python train.py --d_model=224 --norm_eps=1e-06 --init_std_up=0.0449 --init_std_down=0.00503 --warmup_steps=200 --decay_shape="linear"
Each number is 500 + 50 x the weight over its row's rms, rounded and kept within 0 to 999. Layers, rows and columns count from 0. Numbers have three digits each. The size before them is the row's rms in percent of the matrix's.

# down: layer 6 MLP down (transposed), 896x224, rms 0.117, rows 648-678, columns 0-223
# up: layer 6 MLP up, 896x224, rms 0.12, rows 649-679, columns 0-223
down648 098:485589572541564487491537446469534578507528481506527507466527517443424476505471529502494591390469478523456519442473504479580536475424546521469445567491467520571531466481517395477520457482490499512606465502538495421553500442494597583489455464532505606542526492511545449534462425513468501598463449507437514495412566511561557462458516536488575561510449570525443480462552539532492512533479496528515505562543570578519516542536529508412401570435453520496500463512524525446438427510622554535401375548444559529502440495442455436427466527507472514495524569539435524452601616524440500482512473543426497381476480495420483518444502448522384414538559500530513581564423533431429579522422
up649 113:452579477568531540499467507541534572473509547509583613581467578493573374545552516605564489551496523554440428588498544459461457485478487491502571500500570564493518449510430506584519406513467369470462436553574514475526548483473541536399518559484567396488516388432517551518527427481497629529449423485527526568480488565526538504446489476432531484526454526562516464380459497505512436519499510607528464560381457464494602511463533532491483451540523462544391420499531490489502521443494434507451424589448492502401551558512502531493477488504485556490556500411504474391476476460420464520521486442559466558486489464497543508520502455516519590451463494536473432500483470484561463446577
down649 116:514541459527561475488542529485606549504472423528512518449624607472536458524452523465541488489472482526570537533501530453452562436458538466449598483496505520480449543510508448542596451473599470446485423514510591420517512497608523555446563521479525603451479422455483511558531493499495539531543509401593469538439484520500459479440526464465598401519517537450506424434487469514487520528501463521589479590414493554386357512474523534548490473483448496481366481521510440534574429504426411410570465491505563467473470477491528508557502438468509521507556502560602475463445557485557484400496456481539519569415519446468450456480494447431499548373415529516461532506501501607533470489492
up650 101:578554481525493472423457450495537587529480540418536495506564507578526470456485584402560432523482528462556395515643447531525524492617489540491547483406408443498527556485507511466541506445498546500542520632490434470424484538535518434500544594442510473521529579499464595443532512482431540526454501513492460567451467581506614489427523490404457434420553512474525487501466513461479473518478552487412482495392477472556552496566524427499474520540609545395533596589580479542465559395449487510476555530535534531522494517487477541464558534436488537519480495522585465482508518557473479537475474430423590533553410610487449490576504462477517449578473522488478534487571484586516540504472
down650 099:483479584521536458476546507578522575435534517501519415513443417445370490403536440516465571491530540515503506485421488509468568530488498521517525448591560597480484405540563513522548509438550449536485558467616497494499608439549548545533503486559450573482479529472494529561581561495480608394469593541490612547498478416549383431414573391533583545476483448493512532548522508606526528564577524514583444492516479480427448548498539485478507418508525492548435489448468417531501451421456439504457432497518525465553439513519500483452518553441441511429509535524533450564493544507443558485570540530415509445453573585494483497483495467521502383466521554510470430504487457482552505536436
up651 105:524560340391489473442465608487488500472491499590405535500522538520496539480478457558582518480441477564530558483525467397476480472420430564543520501566531531510465589519494428598483539485485465485461482580388580451467480489454514444489584527462486566471405453460502526491459543579577481463429426577403524569512529529554567519517465465419459567456589506559589458617501484553498565493454476429587531490523517412539555479560466480527478562480523460446422555466453459413477541562513463532478555480527535442496547494495462514457496445499487416538477516610463510395463434533487511358518499485544515508472585514496512432538549566519478495478567559475523485439451475513492514479573
down651 105:529559456471535483466601489563452459418424449565469469543543510530623551511531442491437471527472496503596539536485442491501532499506433537515476530514477424461559510520455467521534457466511532549497472484396556526438534408499509440466411512525409551548475478563506580397507513412451488452482438423459416450566513531560575503399579570507462561449524474454570484523544495399445528541509552478467509458471479518558509462535498495524550463602481529537492511446500561490367516444472434534551482361568490473509410554452518548471566462506562520514599618517465480526434447564478547515593579631529497596436506552536516460523575495561480467423559483465462529501419501501520531536489
up652 116:496479456473462449469488531458459536549512570458427516503476436463471473532448425562573526494495502489529449394439466591481491452512569476567478455595480579503451589469381437549496563524435474489543420491484518473478449561544393551469520523429471512525538411479527536434446483593442439523569478493507526475513533630597479482478456524485513463586498520461568544393463446543454413502505444433509445515453518507449486502437534472559512496431457555471472482435414490588591528422485502476460521481531519480541472465476485620473524581481385532541544569490508491424455524489616574496507512476527502454377464562543534493459566629468425491490555493425492498522525606498530485548593
down652 120:461499494486478514492472558468438458517469454549508566497549473488527459491486483580561450578540483424468406508539507474469522481639471509453479481423429475537507485474495425545485525508470542490502575493485427413494469516512515494601481536465546488544456442518520460493427568466440486570509493573592593459545487580488593540578542467418507394452487483539462507452412486491545390615505518515504486472497497478563606592470549521498483444556538507428552468409577544570512512399599550552427470502473463528611439592543541527495503576500480492530421560425478539550484595451590524463548480526487540417486501517499430456605504597366459458413547504560480564504503524498501537477532
up653 093:499531538506478542585493487508447435552475487536577450508464551475513501408434516412600439382547419482461492468567542475442435470533517518494529496553569457579472481495465454457615450407480457561475508507493575572570426575530493536490494399478581556518532514410439550449481486466483433471412501543597550571444507477425514472406527627493500510477487502461496494526438439560486562537615486471486531439491487500440496464564544520519467528506505462496536497521554524566556518445461527535494527474478572441543581498592575503422497467506450498464591501450468497524564463525499612611509517514569487440459403415466514509436541534548533617580520366538473506536539465480588489520509
down653 098:462559515549473470330624593497533515515572598510505393505493387519489443529547406511492546563460517585557485513499524515503553586540546507549521466503511560558483378534444460452494589506561423563528418411437554481483529490445403522485514506516483545550465514521532406548560419529426498599483528503443532506465544527458423555535431534535522444539543516578431466564540491500520500443529463465477503502570507508452446431454458498568528490515470419568483524521506495489492460581526478488515479571477462497420497562460508571560467487470603565497422472436520584509546436507448507464502416512472522448446455527482514457588549496475433424541558623495529581476613465537515456481486
up654 108:485545487511464441451551521582491421501503479497483526517414432550466524558509560529567602497525565598576472509521477427534433496506513499585624431487436473500497516505488497415457462482526430548538413501533553456534530484442317488418435511556475466460470499548485524499481471424461461422413441464505477501573591499382563495531406531471604524564587563549546467543547507447531494505543510467555530507533436424514536544549466511521574542526524481450402504438478548452549544527411452521482477403534567509537554477547530527468548487488461551410483429514443526543493498489515526674465504506475592521469584615482449443516548479464478492542530551453428449514513475542557501485471
down654 106:485418583451417464490481458450415452457472494427558581547469538504437480503446533484479508539547539537567466482472480572475548605548471485475521500561457436435448511527517496459457461419422484481504382510431502468518532473582506560511512522417526515454524563530643565511550424509541577559424575471503525550505557574592496467506461481471480567527416545438503517558539476540406534534492565568528512543500502518510434486514517526553505564455509458552450552565437526565462480503568414506460487518569558469515599507471515526404559512480512640486623451519563486380441538478507448473445545523592513518411522551546510405494488431411474387526496528558520457527450557457521426511523
up655 100:655550375415449544453566455511589397492489494546485483491508418480513516465522466613538519454491600542486506512427570519473461533533545446503411468413493491478468561481508555574483484506459493536582512490575450547500437470541496466469479476469413545583481569375493524497443533485522504521510451532495648511462506541469507536485509497482464500436553524578535541552624506535396465620451412530403514429531497523492528563442453538460553502539430476457568556427433463559485536403459494462474510558494542475489433511526539477479562486508468432482510548583499495472572467527580545524444420530443527430498475516459532557564497563492486549516485461483427530432499472414450452492388
down655 088:394497570535611557482512479455479555566523474526514496535428501479478482543429424397480526514500484542536490531492560541443522607435478486490560477479517611456513482485468413397544506521534512410426416530501448488502426511483495530496470487402499435511500440532606463477468466514416481460559507462490460437545475448422489492478530499506539477431430536451565519497489462482436501499563561582556510600534522491511442512576561489471415554497468497586505422510423520463488503511570572529435536484478539536474597446463669522398464476577556596474410511429516453521490601454423485565457560566522440543505562478514477507402504471500404507545564593534495480468458537588474455540465
up656 105:471488444463544435496540453483535522477564507471441481548526435485404531478533478473471579529406499469475600467562508498502531513514396507521428522547429445571514384480538479534576447599487452460497481501565546490462563471408573436459564497503488428573519492602602537545524496528439537380423300480543450551484517525549457465489465484424510550536469429470493511448502539499515465435483407521591460487527517389441542528446509443519457568373507437481498432472543516426545512498539569542512522442582475517518578506458472480524453471438536556577462584485495520465470549452515561552580552458495509516487511430559476545421433494480559557543522460478443594557509478483507508537574
down656 114:498514557517487512505584476532484553511515493524486522520510494532453580507459526557474444509450519433476532587384568457516548590427459529418521512522586558428448535584490499486592424457499435498468453493614575502515416491481527538492365477526467511557469408479449443503509470509623465561435518524517488564465451489565511430482565632477421413550512573522548524590529452426541428549451447502505524524469566526523438465556569448511473462532489507519485452472482589500617424464483498499520489502406495520540568603481493511509527491475551417516522516593538529507550454452443438420384428483590535468416565488509509499561420504500460436571476405528514517537485506496449591544533
up657 096:459390494561510426488514647596546545429417458549487489501480539523496463421551540423490536461535508461499421464478529425524520544541425502496429493481523529530510414537504569462496447533539451537474551521466486423497538467591424454478458559521486535570503545469490581502458410525563488504460473534524491503514496430486552460381533500449475599458464475467466590430549414497500515530560558424616494472525405431537581503456563513523486398498491442494538519450464508459446496576492541473529518439521432509425472575532489479634509505505458574471549544564466513546450553530447625481488449513530517534550517462484566511496384493418589552482439452563454557529495525558412584412536
down657 098:479514408567578555466539415492517540519518522557533573481518500473572523548391505521506544560454491460437442502478493520543476550545561508544362512440464469470508506553464506511469512501392505498529367474468557405494476537507483477482518404432503439536464535443431544558484489472513514490523515469521517531462483472491448526474471517523545535526468603470508469533519428510505482498492503520526463552530427488502459423483550529535567476484475598541511572488505543521517479542410597500402511317537501611469412347579575433551544473561538498472493505430485587433490475579452436456441539521422461546526493620475458418421595456510548461503574569418582503550485457522479459519468
up658 101:472500594488500537487512428464441549510475465479539568525497543504509576553453532504472561481473469471539544539478550529480397488520453550540501445557471426496456516594433473392373530482390556589539506514524548410433594481448515569422512529534484546532556480527552498516536556569493457452482500466547467506455477515598482442494588400471439578479489407481496511424443568509553561474491530575578436415436448406491481461556549509564575467508460600463482471501594500490440529509532522492505587571578469494530521486498446407523558450436486498550421503518488492454517458575488536523440638512468441485466532540459478461495477464524598494476646515495425602541486498461522464557420
down658 104:507438470499416611584537587514469546478498483428502472489407511476436516509394466521475510520464513637451501574474645449468473583548507447529526585495517412582388489432479475563488484537474508508603492545537400405443493551582493417540484513478527511552427556494476525496456525449483454539527523512433455526503603445504509551564584482571529468499528570443459432470473484418487486458470483406499541489435512418468506446526521452553480597500410572544522435511530644461522513573552433441480451561511541500529549567505555495449508548480527433439501419458502523525490423444505585476478571461505437448445521486470461533558474491537539522478397465545483533511484470494490424565546
up659 094:476550587597517529501483549538375495556468525518443500543485573487460432550509564525503467562453485487482549458539450468441471519451562471439520452554515489555450430514529542498522408523501544588401601509493533508512535562551537485555490492433428608478432406514585465411487500500533506560457503602516546541470530492613564509465535501494407536534496496565489534514498502562421502457498478470444588452414424521493432482421512531596460538414446420484406496432558560468490486478425381494554573456490451494435603541496520523546547460443446579538548558488484608497496461589454427479515458506520508411504504561523385479499515514510523518605540467493482519574470481613505472476494
down659 089:533567489458472566484471603490518532564477416494539402561585455463487575427522561525530590469537458519561512550576509450570483460451428473550519482544492513517530510588529399573522532542504515393447484457513551504512438460496483505477595544539490522466473447490570439510521481523505618388499540524512441532544571630471528579559522523570574482477447490497454471548563505585516489505487514534525487484475461505524549387451495618469536572568498581510603449387488504572482553494558522565449502517534494530448552519470354470462443543594584495394488462483474501485507510560560477514548569565495411599454435539524528466559467514519477491551483496513507535546617553500507467467459
up660 097:515547579463489576519482474545478476579575475493563426606550481538512570468500463524541546494507508548497502436587572447438495508535449503446393510532517523462511457402516463404619481586591473535557520538438387486475490470511483454580539451555497472521535449609551425559444487564565412511457499453439467521445532555503497532456623505482448514492473515565455555468490463443463476488535474534483440510579493538415475604513514537500471488525509544501547495457468518458427530473492416470454462491419582439481476656495531419512626533511475535557523642547490615440483490478570561461522558458554473483457550446449549528495466426464465508578480479427514465456525452453511457450510
down660 106:503524493502480408432531509517466441407557547575440449500469485561429465521457555482457411477603473470430482510619552506418455519535482502516460472533524449444440454462495494527555488436508483549504495589490411537504425449551512540497400551489511533423542543542497515497527457535501483451440459487507612486599502474488481441487483447512467511518464495531492555430474480428510463522626500499573459496505563450474522553548524457535511558579393487498550513442510501493524547532528561480478443531478484488572522486491394485519608494437547519622498540423465591482462491488549508403577563473492467491643518501546478482524516564527504462416364534409484598451595482360487396535465
up661 092:439571545531563524521554606502451498506540514492498510497508499519478544578377559519450534470521473465487517528458561530323492501465500581497518542527505483572570460469558499504548411492494566496476520513445471582520566462481474512415529481518450498578497492499529542516526433499498474579467502498500547535477513594414465356442503570535496547498503457476407633561425553421454537467534448402447590487580528566522570489427501499441607576545458574427504523460442465499522408524478545498520460476478606507470364542458431428498475551456503492461546474546534556541589499505480563442484588489575517471587429468500401511475478465530529567482525544420509550485495592480475491470516
down661 090:598472472533436532441518537541527452523452493513529536518488485520523444369547485450542560533493456491501489531410465464610511535512560508524467513512528516411473521517535569414508581461524535485523484506485529500511573512559516459572516487508415498512563557395481471543504494440517472351465444483483551434478525493527453573572516491448536451519543587499553526435538471593516587565444465532500399548510400553493411499457578552447499418475478499481419483543514437539424580463478467395582465564566512495450484392596445611517413474591400515574458499533433549475557493546519464594576432477425518467511441466514543465426446539529524517529485548546513548481465418511558567536484
up662 099:506541445465454492503396526394557493486535551484465514453479471520481565486551546451510528466470469613473528557560583476451538491515599504455473592516483518510558585456495509455541501417504537469574472462466495500548523554536406545520556473499454523596521505453390561471590502502501451420555463375506507449501544543555511426551559500557460537431488504423446436388430577558538486573496489525495500469539505543505472456559391501538533470541484532462472610528535530461502483492491473590486465470480404450531422514580430479500522547430415588512458475508526592499492536458625455553532540575550529487481387458484530434406473544491546489553498421487518410545458540420547585457579
down662 098:556517465485562505508489527404528520473533500377544562504588554401569518525494526490478393587526460505530498438419456461510558469517554485585590491406457419516431519541546460499451600483480415473413526442576481505539509466420534485441511547532532466460517462398473503419479509481534520461578480575498460490486549409580409570471494466568484550448504588488573488540437476530451496519503501531477494586502507488495567490494561441533534503444531561436479491507480431429438454453494575579499529532534476517441523561447451484503532428576537569406481535451500478445512541407462506479535464466549503446482483485421364395497560573433492372506517500453531552436550519472526469625554
up663 102:464485583452505491509499416490435452582511564478493577499486539460557493541509472553540531564575553508467472551465644503505540540487546455437433445475544472632442451432406618503513510381544502446486490546548476510467504472474492450571536482494512518501528523549494540483529500538540536510572464510538479518541473570532542459569476516514562551449534517524538568490475568458496539550458560561509429492506486509586489491499416430508520536578385562419504476497534504449578476348548439394471439387522558540456499487553525546463484441436461515478474458424573443506454503421516454482473480459569440472460400544491495523578499500521611520498336560488414550574582537515502478519547
down663 100:499501541491551520496443498450462575526500502617450445443489515551448434416414482470512475459483450477562377457435437542458587522548633456655536456601431493513521496503512532529495533564504506377429413508554480533439477448618478432418550446468484481500491514482491495492501410435516497492479493520568522496527501513516500545505461382528482455542451507521529476471440538521520506403498488533512558513487500502454512497490569510463502575341573519490501504548573445504462388531499487506477546542481456537480421460457600456598424519516527590572538557545465539571470531402451582406479466432479512498460526501475502426553498485502466506502405500481512446526551554571396564529489
up664 087:482490510440506432470493463551481447542504537525551550464508524550559396546473449526464479403527497537408597500449556439451401521448521442567537527497505443400382551446517579508482475540527497449487647508500521395506604611536573482472569382538513521448519562555449418461495446492470457542502470432517591539517480496415513487481528514416505497479550568528476423560534480481554402498478485451441490542588512498474479490478528550500487536416522576465569497450577482501476491525479541409531572594513541511489569521492506520512493505568537494538530474546573479463471476528523512588540514472460467476417453431477515524482560440584572466457522523548529479579436461406483517543315
down664 084:432581508507517547548510482439581441513490554586472427574470553478570441521546539497479533498437448409477464472515521601537450519511449500477405485518400524531475462451484443495479522521446468484375388463601461564587518511443512527560519511547502561509443515465432436555520566500541608496528576522539501537490495490466542481498502492529496557551472523571444496502531476592517544498489540401548444478469446451570543572425532455432462484470581469627487570428511510535435506482506462586529429546489547462543508492442503442517540510528422434475443537517429507558509482432485423514548480451562563476479531565416495408549427468536429630560392497550448431437606459529472523435489
up665 111:581563484506491499480518433528498558422598490458473462566570505517534474544499430454402457489533489413490508448466488579445472451485509469530468466497513472384407496517487553415548395517486555387501544497504588576436456470408436488457479493494560469494550530491479531386510567505487469485549499591570535495478531537494529444511486478464346442473423452456588484476499485467522417566466392484453430514461440492515463485607562515526421493528546570499457483451570416467474561427368482540534506591528499410468536540500474519479570381535548462465490464546503439567526462513500534555467565487443532485448579505495452459494596563501394476559513557476508461549435457451462493457472
down665 105:505583451504489470544475480567463549483550494496499453455517496453475428509467514447483459419449544504532520498540454488481547451516517503539484545511493524468419533482500588463418580603457434489478558490486523492539554503459422441591525610444555583503532491578473473434474618533454509501540490602510539549555534512589503543478522565503500515587484611457366492529461461456453504456517538503584494460534500482461435450536465498463453524421460426506403498577561474596486496485550608590433527553488455414447537499496572559431423580464513469479521418420455539488538485425391474472520460383576463582588536565487427570460471564495535422582526455487480500560462443507498438459504
up666 103:602456411515430435506537677541510473420463462509439472571479537582542461461529467441475466585496544482538505476465561575481445472476514488520504404465449482478512576484509531554487517392550418540479514535467491457468509476499552514485430473431469562475617490492482542509502444547542478501504480518482506487593581496450422504482462584577452527456452489502568435492482533453392443562569449514531423565427434551590472529489556580497536497510539420461504411519553554481573582518471519553500517549510414558536383469478488425516427524570474466460428574456477489598579536517454471593525523560472569501542471511486493572502422535503507489606585502526404503495450411442507483471493
down666 104:475497458474487474585583486574457503371469487496503422539533537558423573514557421518568542412493460505489489527590423483455421415418469547558416495406546465634516480493538453535401525473566522506451530502430524578572512416488528480402468474485496460460438523540530496527535464515593574442532444494504489513488455558519494465552460531417492544502430573541486475459519516519490508447515473407562522551544564503579533432500518545533585594511467526462551494553523421507517552556464505580456502525448428450510600479495520433478509445549483528468513456535503399555443571548519581489606464506384464553486565517518570468562583442406544511500509492538519503559521533580436434428527
up667 104:555500453501468480613551511524514438475472493603458503415505446549544467514469421470471479549537535449495454436435587475556488471359451555522461557487511508557468584530491509469525653448557471522564485524435416525553556534440452535449511543424591576521441446454519535553436453535554553499614521475496478481502424483535511491523552438535545561553498477499473516435490470475513421490505533546554462518531438539537481574412504467473480478447522573484469524386537409478508436448493544507477483390458497459511420541542572491405466571540557556530636534523510483521519504482528453542526498526478552496523552551458477475458351500471569492509542425576447397503469489453560562514625
down667 104:537426444572490611558493492527514533471535478472463476539324321484503493426454566513509562479473605415527411556574477493484494523475447476448558496500618535539464521564518521480565388471538436551553398509545473407498595502573485525471462555518490489521529524561495440545571562514437435474525496564508434494484513388539582487474461531578472389501471453583486469510515565464397481428522523502454540533551535472432472503462444526463501546474415529519470428480502500526553465533522498443498527464523487513481532537505502538432521553523460471551551502540555461466530551474402480530502547485468533426530470451599515618511510509513462535525425492586547569429394493415499472482510
up668 104:446548547497429508502574574522456533515513543495387490528521532598508470452398545512581445465526525544487491430435553527545518551526515465482447501480435541460492393465516573430511532493566469553505534549512536644510417458519418494586564453520557560474546506490477476453470496541462446419514526555466495496542597486569450548530452424485545479520467569436476532467436443468548517505436534401371499504487553478380400504598481610505499422541426513483536501471508577530476521369407509462443525474469556462548569508494578491527507460387517541616495537516482434464493441458512473494473593401472475473456508473567525545480495454499528464578596477522451476460438459480518520439466
down668 093:496525468437472584458536488552516518587521584509554494569592448481423537531371478444464514521487451442537431471455422499492538506491579532424474507505480535450532451433477519485616445570492505443543486467458506498605484516467522466578500573433512516492526590470545488527486452491534592483478593456492560486452539481529537535463487493544492455575491477536406541574489455565490561489437504496518559384534531512577465544581452477507502503491482533497535520500476606467484400496495479549512420476536517522441404523539719563489431489480574404558528564595587443404519445490531511460509424657539486529512532511545468473456527453513494495551509437521532516486487488498607558483498
up669 095:442536477525480561462523451459442510504656523401527544601448583500546412497479482500549526513480561556488569521528511507548491487474498503503534484398518518519454451409549430532556474575473516507514534495489500493591465476478626566436594411431582471553499484502595468412578575569495549557459492424552564455472579411510397431517490526508457487516508488555520502491474451510494531479471477488479402494493504549471501521509445535498558486439511381488447456517495454534519590559519496509553539424606481464503602496517489466451480585393525458586454445499468584461586470545532486398486510522542517541613535502543572477470587494448484567470538445555446515479448491460605554531554
down669 095:503474452471479427542378551573412547588476423526459579563534491473578500525528496512508479440450417445519405610496408532470507549561519424538584538557423485460569490471459535492527539489507476482478435488501490504392461526585470525456500508514483427452533538427448472577351383453542643476525420462473481524512502563507518511546412496518492571472494446483485532584410478546548441503488531579542492479504508404474432445596474466546508586621428621508468537451444398479542456535499512498638482511487475505472454503449465533516500488545518514460428431556541448528577475477461475454466472551468455478417563550504490492556487433468528457489486560473504514506454523484499518472472
up670 096:499489497498511495577420576410451505570524464511470538498523529536546446459343515410564530499542603483517553539533531495498455421504406458431446496553472462516487544576480428514494523442601578538511510546554486474488510469461502444609479455549374482497454511553635468577515495514526467411538425531487446507523461447596507513460532480434442456478434459444486603496456468453461471556439528472422452529456460527517501621467523572522456483386519479571524575433555449567531518520475496474552516564534530601544564585528495577455477458516515410534557539547539467557541399579433489475495500520517545485379571499452488488530434497505512538435485470541525514513545521414552461555529
down670 087:506488523505476534476524518530554453500497515561509502584438465473410511564518511566503479540451398495419558488513499497498500393422604566468443582466582542501489515490485503542525502498548467491593524530469579443438496456533495531529612460626492598535550498423450451604532551418498512512485528508585502594523497447613537479513527449493475496557580430571546526479550457531534520554492412469472514418462497417488525440480495529548510520452453459452483500639499489586412483511462472546558547458453450399468474485454646505476520534497486442511518463567499486518471526440498399521491464548528414498544478527354491533455563539511554564411544415443486400524483578469482439471518
up671 100:455452445603452500513478574463542423496535495460449323560535527438433490477554485504528507462487492578481533508496540498544497493492495575482474523516463354477499537482516461515499387497566491516386490495498471540472494523498495474464469494435472477511447480508491632490514458463465498564516585561549452445420506474577563539448426390496475563460550490414476489564612481492481449572489491567545557618646500601497485588500494460489509441439498487540482486557466431481515424536510488542495549602439515438467544571445436467572433488489467486540409502547467514560427566553566539517506511492416486607421545477475441443461481574510526481509424512403443521578491480484451498487500
down671 107:555463514563582617588413438502497656512434460515475515531536446473423469508461465478471485500502510518521527518458531487510430531547471453497462427457509460505529506427572511537468412517564495479540535452490411460475489590537430482563463507606504489490482436475448498470414540435581473474472398574549475538524628529469536514547531456522430535422494434536473532541551623542429528580558428523454500488525532495424533410630540443477508457467490484463456504507476536486583495538500510510602449455461408514559484564452386453497543566490539514548461471595442459483500523552464559485542485502553509484538505576523460512391506596559491508547528458433476487429481447439485510421387
up672 102:548525517489486477424510469438488529527517500445486494459555497480537479482426591385503470476501510533475504587479574517487486464484447540453463508511469508542511482503393450468432584495541526421541495419560569460421557513397491634443485522479412452575541423613562507497522403550561475478527565520493491448450605440532495522511519476480501464545434464523477570519437507538545532594418535496401506578485473541517497578505433551474511429564452468483535479584557500507541544530491477543457509535465465440494496580524547551479516510519404472502461453445533517491520475531498519503408453425593479488405552466556469374452433435509566688519490437488449407474564479528539473472608
down672 094:500513445497532461465528502531506433469481589524468527497459443518424575572491555560499492477486507618511595539560404498526541504540520492591528545543477492498488431493531620560529482545486522542584471511566454524343579446506524484539542459621530506493513465526528600513506514457470558588512527566563471536508460499553469510511455474486466466484492487534491502544522459570437385489600507481423462538530386554431433536511430518554524517523533599560448580436458423543553485484479542467513480415529517592540447485423669524563598550518473437477486488531483516524483516491536514485442501466550497441410547466460551452485482471529445564469583466469518605529412536545403472549421
up673 098:489498520399563539344516558556587411410605475487502487508508608526446461540566520530463485558524471510431449456522548481493462480447520510515492440521492501503356512523452478455472475554542462533518508480425473569482499571471452564457595567538538446537494566487475557586511415543464475560436461458529528490491407483478477473472538408440473455530560542552474511515504485490368463506519504516479504460476602505492455507403512517441447442513603534596408564535486451485480484475469461445425458503480552538600450547563532494472583563490526521538538502535479526389509534436495466509504491530433548476543507461350530522520578444410501584469506568493500466536529402579485472564581
down673 108:439476618449465448472496517443497475611464462504520500549484452503476637468534471561496528540536495444495476533527509482487393487537474459505530559560534472425552547483557538469548533494465470539425450554463597542511452558429545470507566472530490571588545519498475408499512496544491419526556453564570608536494496393496425544520565509516521522535392429581522485409538448450427497434443455482547453493526525445428487485426482560501438447528418553477529540533452436514457668433513491430502480430487428540543448553558442467473483477533415473534479497560540509506474426500517510467504438495497558476480493464428450453573499468554400635503532496479572420459563503465512488514640
up674 110:572522527426568460474495439608538482528495558510570521412432496486428460497520495537387506510470469503522466454473595444515487525513452488535514529538655553503481574523474531505534528429532464487480444504514488458510462467615599528430581543510540521477548516485567564545500412468498418536502508389571508573518486455480459505406501494429593540546606438500516455553522502506558437446482495450517485489471570490577521541487458576464502502417514497473482421549540516465518610483465479455523568560482489561471523446419477555518438521531598564513502412452442476492543476423505574499569490447538399507526491445505486505427509435484528599486514581542417425601413550608525482591563
down674 114:528543514529391569570443539514518555536447497524558479501494509491533464523582552486497522476541616506582530509462472433427436461443485460412521542569518431464425453510535415501564504529549526507411494488496485566541510495511431536488470566552507481522567497503440407574521440556465396546489540546473475551500532449434511645519501578511499526387519491541489572530472535544484471458427522530483460482477562445417562466558535518626533501419464504553521585457452419441525522392618489440504501387563461391445532445493511559528530478498499393496446476510522495488424498534560515568558543483562493417539496473476591477512435567589447435453509532430461486543474574454427457531476
up675 104:620537538518439470388548516572476497472613584461504533545545543486514625527560522497533512553561508525523467446462517423467449446468469488556521483435513498533441463408598477465550525473535449452448571561458471460544441486662523497487509480593487495442449517555529477552454541402489574560481522528572489493546447551529432374531424388543516489438534511437442439452474500469447551484481551469438519520547494351520548513560556529512474543525473515523482558448539441451471493568466411442427517479485451481489530457562523471437422520563455528457445464436539442515592558455478486469519466521539449480436524492420465477556488453576519602401564485439519525488557451492529440527510
down675 101:442513427595458530470499454511495427442487519521497550563480576428487512486490450466393454551439401464546500491515373463582407484469510519469388463448425458518508540474547474502587483563512547448433465464499500370413524470509612620597648552410487556500472484508529587517471500550439499422509576517574501499520593490494534469598505442481444527498462402512530493514508532484427537480481503556487537516544529520567460519551449509494533479544457475599533530550504558445531467425548512557468463613481497561471451488519529503446503539421486535557467488492570565435556538479417442540463532499455472452574591552484526430507531492527440477468482588424474574544547482524526535544551
up676 095:496565536505436550466469467522554458489498505535575545524628544570463501485520528484648513475406436433477494515553539515534456516475493545582565523449426620550510567471488497488439457467469593524638482490489501535495484534432473448488548502539509623575548612554489523461522571434558478501464386506454552515519559548534524456510532495473581478452563496522469486513519482559533560583491434515539560500499480499406428484446481447509469439576463524510477437465496487506499568533434482548519582478460489476429553533500469493499549555507583512479594555466399375505495502488452483383584500464627503463433523526464510511447488490522536586545492450482537396411487417501473517491620
down676 100:413544568491476499574574562516476439578504420501475462486520527505558466514510545487431466549385519515512567597430488509546474575447485511573544493513585464426599429509628482498433475471502492536501539466490464514484506487535581562441551516493481490525377492612425586474450420517453546524538550473492556476505493565459471504595588518480514539439450554545453490444435498440545548493323558437546501434461499481446409486453514569495553480580468495480492566482434410505491461477452455480500465495508476520542427474542600443480472518456493427537496520587504448568522387520510441473510557461475436592388511558508498514576577495502566496550598519489411483515466525451518470502531
up677 098:436463521456449467557555452414497519539443581502477492512485508487495546451515530520525463484538482561449607528520559467446490544496528487505552510473444588553620496565503564556531514501478547484494488620579492496503579462460523541494597480493540411541387474545431535410452513522532540563549479456506521498379478589388442440518444555583503544517433546542444516543370448539517365519617515563498480489563466499503497442356499513465508420473478530506460472426478494403509533491506441471577495537570441436536577522535468548553462503439474528445490498406543525557440518433505453481586514496582487609451465520511512430443519577536460479429420481503511507469488457449494500424523
down677 101:533454504499486512484420529584492534512530503527415464567443448410489591532411461469547425490477471548479516502520564465471467572515485584428489498407593539450528546590542446468570530535540576525546408571405568464485441524485550466545608481536577521540513503557498463576440394491412411492426645576376506496506485488485435477567481543491504422468485471516529492549502511479534503508510439551473513471530438500401427511460522553532463448511518473500538496389563500530522451575598454509460494443535493574477488511504481490416442489600485451556529598445509416509512612547431438537503464576512481479527407479424485478467567506495542545489524519594472450525457546496541586529504
up678 095:430535515498511534561555510544513475529496328525543504503537570534453594525549537504514483442585548463494499466494500568485505446475452505556525467481504495534550475551531597496486603497494506556488454522531537504475523456510594466504513447565553484479507449518482458511527464523523518570456469455457457504498504493570510533503422525475576458483486455581454509476421410530531554504494532563466476544540447565503537546335440392441479554484498488439519533565469334434459391543502503529504438562481495358443560427599548456492579473659452507475507608495506494534463556481513562539531495444496503517470505488456496463445505512515575401485613548560498385463499437408483528487552
down678 090:485431399462582540513537521570503452490673580491452484421461517508401485524494509494543562502520400553558441519540517457526482461487550500490543528556514405584447617437522449446482427517542498431474483501490433515462512435529530489397486563584503551436557598539581551506439506484530485526525548550554549571541512519535553472443441495436544580521485478539496478484514507479512538535614403449422529464492524568508481483494454572545504497489566512498500500533483501498519522460511475503425465461548528488460541451504549510517541636538461588526479578507587520541536457535588470547530467549387548524498490527499491499573461520483605439430453526453575372474535493588479609614511
up679 094:529510584535440534468517504433540507516561513411476493483506551564517464460471529547499530509566478571496530449553471536511554481513536464576597540505540469575525521474539494472424518520522556477461474559489517424515585508546499525415493520455475498552439641497420469540580504467523550366430462445528435480505636581457459534597546522514469577503523529515459469550488494512519449502505555543522466553407429531563360426499439498553516449489422412499548435452476497476440467504501416536589522469532439496376536528484565459435460535544458538505494457444369476534427541548434531510471491520456572512545544375465477561433510496474480556424538446434503561577563582475427433502512